config.toml
num_hidden_layers = 8
hidden_size = 160
intermediate_size = 320
rope_theta = 10000.0
qk_norm = false
init = "uniform"
init_std_qkv = 0.0324
lr_mult_o = 1.23
beta1 = 0.95
beta2 = 0.95
lr_head = 0.00771
decay_shape = "linear"
final_lr_fraction = 0.1
max_steps = 2580
dataset = "wikipedia_en"
Each number is 50 + 12 x the weight over the matrix's rms, rounded and kept within 0 to 99. Layers, rows and columns count from 0.

# q: layer 3 attention query, 160x160, rms 0.0648, rows 15-17,47-49,79-81,111-113,142-145, columns 0-159
# k: layer 3 attention key, 32x160, rms 0.0694, rows 14-17, columns 0-159
q142:41 36 47 41 34 44 69 15 42 44 35 43 33 51 42 80 50 67 15 43 59 52 65 64 70 65 55 37 42 63 45 46 58 40 78 56 45 61 56 44 65 67 45 66 22 48 43 80 60 47 47 28 41 55 60 37 43 32 34 43 45 62 37 33 48 48 55 38 26 47 57 37 59 58 68 80 55 18 54 49 59 45 46 49 34 56 51 50 56 39 32 48 59 53 59 60 75 43 37 60 67 43 53 63 51 47 47 46 46 62 42 45 42 24 54 51 41 43 55 43 43 70 61 47 43 53 41 55 37 52 49 40 43 38 37 56 40 66 43 56 59 56 53 40 27 31 65 54 54 45 39 46 52 71 62 37 61 60 48 51
k14:32 62 52 53 50 43 51 48 58 41 42 43 62 55 53 67 56 37 50 65 40 57 74 25 37 37 50 50 29 49 55 62 54 65 46 40 65 54 40 74 46 49 59 41 62 58 59 51 56 50 52 62 61 31 32 52 46 84 55 44 57 61 71 57 58 58 33 53 38 47 41 60 51 43 46 51 35 45 54 24 44 41 61 36 72 58 54 57 41 41 69 60 72 68 21 53 58 37 64 48 54 77 65 51 34 53 45 69 66 58 45 60 58 47 56 62 57 54 18 49 63 52 44 31 56 45 32 57 49 48 51 38 53 74 77 35 28 53 71 51 60 35 72 50 66 54 47 53 51 45 61 46 46 62 37 51 70 47 27 71
q15:67 42 42 63 29 57 30 42 57 62 40 43 43 29 56 39 40 54 38 36 29 47 53 48 53 38 38 52 52 57 52 51 52 35 53 56 61 48 44 68 63 40 43 43 52 49 48 61 73 43 31 63 52 52 65 41 56 66 22 40 57 48 59 60 54 51 48 16 57 34 59 49 41 42 65 39 29 54 76 51 47 25 53 32 55 47 41 47 44 45 45 44 66 33 55 67 33 54 48 61 56 41 68 45 59 60 45 33 49 62 38 40 67 71 38 44 67 53 62 35 42 37 46 37 45 42 41 49 59 54 56 46 42 56 59 48 49 45 58 42 40 60 59 50 46 44 42 55 38 43 73 50 47 43 65 67 55 60 53 38
q47:54 51 80 44 49 16 73 41 26 39 66 34 55 64 60 62 45 48 54 53 29 59 40 54 75 52 43 63 40 33 41 51 57 20 23 17 75 79 71 72 65 40 34 66 43 42 51 55 41 70 33 41 42 65 43 81 49 51 40 63 74 32 40 43 42 44 58 72 50 18 57 53 63 54 55 59 54 41 44 29 20 48 76 15 56 43 43 42 39 54 55 52 53 46 29 52 23 52 68 48 45 72 65 73 59 52 32 57 46 57 59 54 73 53 53 55 42 63 67 54 42 40 73 53 39 49 65 44 46 45 55 32 56 57 57 57 38 74 32 56 42 50 43 60 62 59 42 22 18 47 36 68 40 70 58 60 50 27 66 49
q79:57 64 35 50 47 28 41 54 42 54 48 42 36 70 47 53 61 54 57 72 46 53 47 37 60 30 57 53 50 31 50 53 39 44 57 42 60 51 46 52 57 57 71 63 52 54 60 49 33 70 44 65 56 40 43 67 58 56 63 46 60 49 38 69 37 49 58 53 51 60 67 40 54 41 59 50 41 46 78 61 50 65 68 53 65 42 47 61 40 63 50 54 49 40 66 56 56 43 52 45 54 44 31 46 53 66 51 57 64 36 40 66 40 45 68 47 48 34 47 64 58 49 40 68 55 66 49 50 53 42 54 43 56 33 78 54 33 47 44 49 23 37 60 52 25 41 51 36 68 31 50 47 42 46 61 61 41 27 40 42
q111:58 56 55 55 51 57 49 60 47 62 35 38 49 39 60 28 51 52 62 49 45 37 33 42 55 62 38 41 48 64 31 59 49 43 47 35 44 48 58 47 64 51 37 31 46 60 56 54 51 60 49 51 35 50 45 51 40 78 50 52 51 49 46 47 57 52 46 70 53 51 44 55 47 44 41 53 59 46 23 48 69 34 49 38 67 57 58 42 31 49 48 46 76 49 39 55 39 53 40 42 44 51 51 50 41 43 45 57 49 56 44 53 56 54 53 50 75 49 48 44 62 57 37 43 44 55 54 47 35 57 58 40 44 37 48 55 46 49 50 49 59 52 34 50 66 36 46 58 45 46 30 60 62 38 36 47 42 55 57 51
q143:38 36 30 53 29 28 46 39 52 68 47 36 28 51 55 35 45 56 44 61 37 33 68 47 37 51 47 74 60 51 42 55 71 56 46 54 36 62 51 66 50 54 43 72 55 48 47 71 60 55 41 52 46 64 67 67 22 40 57 44 33 66 42 48 47 62 47 61 45 61 41 48 57 54 56 43 61 46 72 16 15 73 41 83 40 67 46 47 22 72 48 77 60 54 44 53 48 61 64 50 64 27 65 45 34 57 55 54 42 51 36 43 45 59 21 49 68 32 81 36 35 49 67 35 30 49 25 62 45 44 57 47 57 41 46 39 40 47 61 57 16 45 28 22 28 45 47 32 40 25 55 42 38 65 59 41 61 58 39 44
k15:49 40 54 35 36 63 68 61 62 53 72 68 45 50 36 58 55 42 58 43 53 31 50 39 58 57 59 45 53 51 42 63 58 50 57 75 54 47 42 44 23 53 59 47 43 42 61 57 49 59 61 51 65 44 44 42 44 51 69 36 53 65 49 53 51 69 19 47 60 74 37 53 52 54 40 41 53 62 42 40 44 55 42 53 51 62 51 51 62 49 51 51 33 19 64 46 60 44 56 40 34 42 55 29 39 59 49 49 75 45 58 67 60 62 43 57 55 49 52 57 46 43 43 52 36 53 47 56 53 45 61 68 53 51 52 30 71 34 39 54 52 50 42 45 67 52 61 67 59 73 57 45 37 37 44 31 43 48 23 51
q16:51 39 46 52 32 47 54 52 57 39 58 72 35 59 50 54 47 54 55 47 46 42 44 56 48 46 43 61 54 51 52 55 56 41 42 54 27 63 68 54 42 55 64 47 50 72 32 52 53 67 48 33 38 59 61 76 57 50 43 55 46 49 57 52 46 50 52 29 56 56 48 64 53 77 37 53 63 58 33 66 63 38 53 55 35 48 49 31 55 47 41 54 64 75 71 41 51 45 39 47 52 40 48 34 46 56 57 23 49 48 63 49 42 49 55 63 50 58 39 41 42 45 40 62 64 58 53 41 38 52 25 52 24 48 45 45 26 34 50 62 48 57 58 51 45 63 51 41 45 45 61 47 46 51 58 61 53 56 48 50
q48:65 47 43 45 55 51 43 48 65 59 69 61 50 51 48 62 57 55 57 57 89 54 62 70 26 31 41 38 45 55 64 57 43 49 28 50 45 56 46 72 70 49 57 50 49 73 55 49 49 43 53 37 51 51 57 64 45 49 78 62 65 55 84 40 47 52 38 58 56 55 52 49 50 49 57 36 55 51 29 59 42 39 54 49 36 42 46 54 47 22 49 64 69 38 51 50 52 40 45 38 51 42 33 53 38 47 48 51 47 60 67 77 43 76 77 37 32 62 54 36 45 47 37 46 28 39 40 38 41 43 38 47 54 58 32 67 13 44 55 40 63 52 69 56 52 55 41 64 39 49 56 37 72 52 41 39 36 62 57 37
q80:54 30 40 56 56 59 40 54 69 46 52 48 62 78 47 51 49 58 53 64 52 65 62 47 60 30 55 35 55 35 52 48 47 49 70 58 62 42 64 51 55 33 54 37 78 69 47 37 50 60 56 58 49 51 63 46 60 38 60 53 25 74 68 40 56 34 50 46 84 28 27 39 41 45 46 54 30 49 41 49 45 51 27 47 61 52 39 49 57 70 58 44 42 74 48 56 59 47 59 42 58 68 19 44 50 49 46 60 51 58 45 53 62 44 44 43 45 51 44 28 80 53 36 62 64 71 46 55 57 37 48 56 49 52 53 60 55 56 74 37 50 61 70 39 22 62 57 52 60 37 54 45 39 53 49 59 59 52 50 56
q112:40 37 30 49 48 35 63 24 56 70 35 40 35 35 60 50 46 21 51 39 53 19 48 45 18 56 50 42 58 36 54 52 56 50 54 22 55 44 62 51 54 63 56 45 58 63 51 56 35 27 63 59 51 37 29 48 20 33 46 33 62 47 61 41 50 64 53 44 18 55 64 46 39 42 67 85 46 64 59 62 41 61 35 65 26 67 44 47 62 50 50 61 49 68 32 60 34 28 38 30 38 45 55 49 48 57 33 48 37 44 47 74 56 52 46 56 30 48 49 40 45 64 44 51 64 51 59 54 50 40 68 23 48 43 42 65 50 56 38 71 59 80 64 44 49 55 52 33 42 47 47 31 50 58 78 36 73 61 57 56
q144:42 65 50 39 56 60 52 54 46 48 55 55 53 54 43 51 52 53 42 49 56 49 55 48 48 53 59 35 36 53 53 47 45 63 42 56 48 52 53 54 55 53 64 47 43 50 56 41 54 57 39 44 47 46 62 47 42 48 48 42 33 46 64 51 68 59 47 52 53 34 53 48 48 32 51 38 44 66 44 51 45 39 51 56 43 28 55 52 51 57 53 56 54 61 43 47 48 46 53 37 64 42 55 41 47 55 58 34 49 51 52 54 56 52 48 40 38 58 63 62 44 59 45 50 42 57 53 30 47 45 45 58 44 57 41 48 49 51 36 56 54 54 51 59 62 57 50 44 47 54 54 45 52 57 46 58 49 66 52 56
k16:45 48 65 31 64 52 51 44 33 60 59 42 69 60 65 52 38 43 51 58 38 65 56 53 45 52 50 36 37 55 58 65 56 44 72 53 39 26 71 44 57 47 68 65 49 60 46 44 43 41 20 44 54 28 35 42 38 45 40 42 50 63 49 42 52 53 40 61 52 50 54 46 31 39 63 44 40 58 25 53 55 48 30 59 48 40 31 43 29 47 53 58 40 51 51 36 49 49 48 34 63 59 40 63 63 49 40 49 24 46 71 41 74 47 49 68 44 40 35 59 62 60 41 64 49 38 36 48 52 55 42 66 49 51 40 61 45 68 49 50 56 55 58 54 62 59 21 46 49 75 44 45 42 60 17 58 59 65 67 31
q17:52 63 41 58 63 60 50 42 51 42 45 35 57 37 53 40 43 48 44 47 53 44 50 44 48 49 51 55 56 52 32 49 44 47 51 41 70 37 31 32 42 42 40 52 58 30 62 36 54 41 70 66 52 35 38 35 50 51 56 38 50 58 41 62 43 46 53 64 39 47 57 33 45 37 51 47 44 45 56 29 48 56 54 31 66 37 51 67 49 53 44 45 52 25 26 49 51 57 63 43 49 68 69 73 51 37 42 74 42 44 38 58 53 47 57 50 49 48 51 47 47 55 57 51 46 48 64 53 67 64 74 48 71 52 59 60 62 59 39 33 47 50 43 58 61 24 47 59 44 50 33 59 60 31 58 36 38 46 42 42
q49:44 29 66 48 40 51 69 53 54 49 55 48 46 52 50 40 58 37 60 46 47 58 32 62 51 43 67 53 48 54 51 43 36 42 67 40 62 41 34 34 45 38 66 52 59 44 48 47 32 67 66 38 62 51 53 41 42 57 58 61 59 57 39 74 53 37 34 40 41 61 58 54 51 56 44 46 54 46 59 49 47 54 40 42 62 58 55 65 58 75 40 46 50 30 72 64 61 39 54 49 50 25 69 48 38 57 44 67 60 30 55 41 52 32 45 35 62 44 49 40 59 36 58 49 54 58 68 57 49 49 73 47 44 30 59 40 48 48 47 51 66 45 34 49 32 73 87 47 49 14 53 50 49 48 49 38 47 51 33 73
q81:60 52 55 57 47 50 92 64 16 44 43 56 48 21 61 50 66 51 57 42 38 74 32 73 49 68 38 71 51 51 31 57 52 47 40 21 47 56 20 43 33 62 34 54 40 41 43 53 33 50 54 50 60 50 62 71 43 83 50 35 81 27 32 71 34 45 55 66 25 80 68 68 57 66 46 54 43 30 50 29 53 30 84 44 63 63 58 37 41 47 31 33 76 22 38 54 39 55 36 72 30 50 81 71 49 66 44 35 46 47 50 17 47 42 77 64 69 61 57 59 47 44 84 38 56 39 64 59 52 33 64 57 69 35 55 42 45 60 45 44 62 47 34 53 79 39 63 53 54 42 56 46 55 34 43 58 36 47 40 55
q113:51 26 56 52 55 46 47 60 47 34 62 54 50 55 40 57 45 45 58 49 43 54 45 56 47 52 45 65 48 61 49 50 40 82 54 68 46 34 71 39 38 42 34 53 41 48 55 54 40 81 79 25 62 65 35 59 65 41 46 73 58 26 29 46 67 41 43 50 44 54 56 59 62 70 31 43 47 52 48 46 70 45 70 33 58 62 59 37 49 65 45 53 43 45 43 37 61 77 52 56 40 42 37 33 37 54 53 36 54 54 43 31 36 55 50 43 69 62 51 40 38 27 76 35 31 56 41 26 35 45 36 73 34 40 61 37 64 44 58 33 57 53 49 36 59 64 56 60 72 44 56 57 61 51 33 43 44 32 58 62
q145:42 27 50 53 31 40 60 51 49 45 52 51 41 54 48 47 49 38 62 59 54 66 39 59 55 58 43 70 75 38 40 56 36 46 55 39 64 40 40 45 39 55 38 41 44 45 50 63 37 35 54 65 42 40 45 46 51 49 42 41 65 41 41 47 43 43 64 60 37 71 51 53 50 64 30 58 38 40 59 47 60 52 69 40 51 54 39 36 54 66 48 53 42 32 45 41 65 59 47 58 27 49 65 68 52 53 36 64 51 52 53 49 35 63 52 55 54 55 27 54 43 47 57 48 55 38 45 49 44 47 66 51 48 53 44 45 52 44 45 54 45 46 40 67 46 43 54 59 48 31 53 46 54 38 50 49 45 44 50 64
k17:46 64 46 39 44 57 43 49 65 38 38 58 58 53 41 66 81 44 60 71 33 50 39 58 48 54 36 56 43 47 29 37 39 51 46 56 56 51 59 43 52 49 33 54 49 36 42 46 58 70 49 53 50 48 59 46 50 44 56 75 56 61 46 54 56 46 45 55 51 54 49 69 68 68 40 41 50 56 45 54 57 42 71 56 42 55 65 72 58 51 43 58 42 53 62 50 68 47 48 65 46 56 66 34 21 52 36 48 70 52 38 58 41 41 48 44 71 70 57 48 33 43 61 45 54 49 54 47 44 31 49 37 43 63 42 30 64 42 39 51 52 26 53 52 53 56 55 45 48 51 44 71 43 62 44 52 61 55 36 58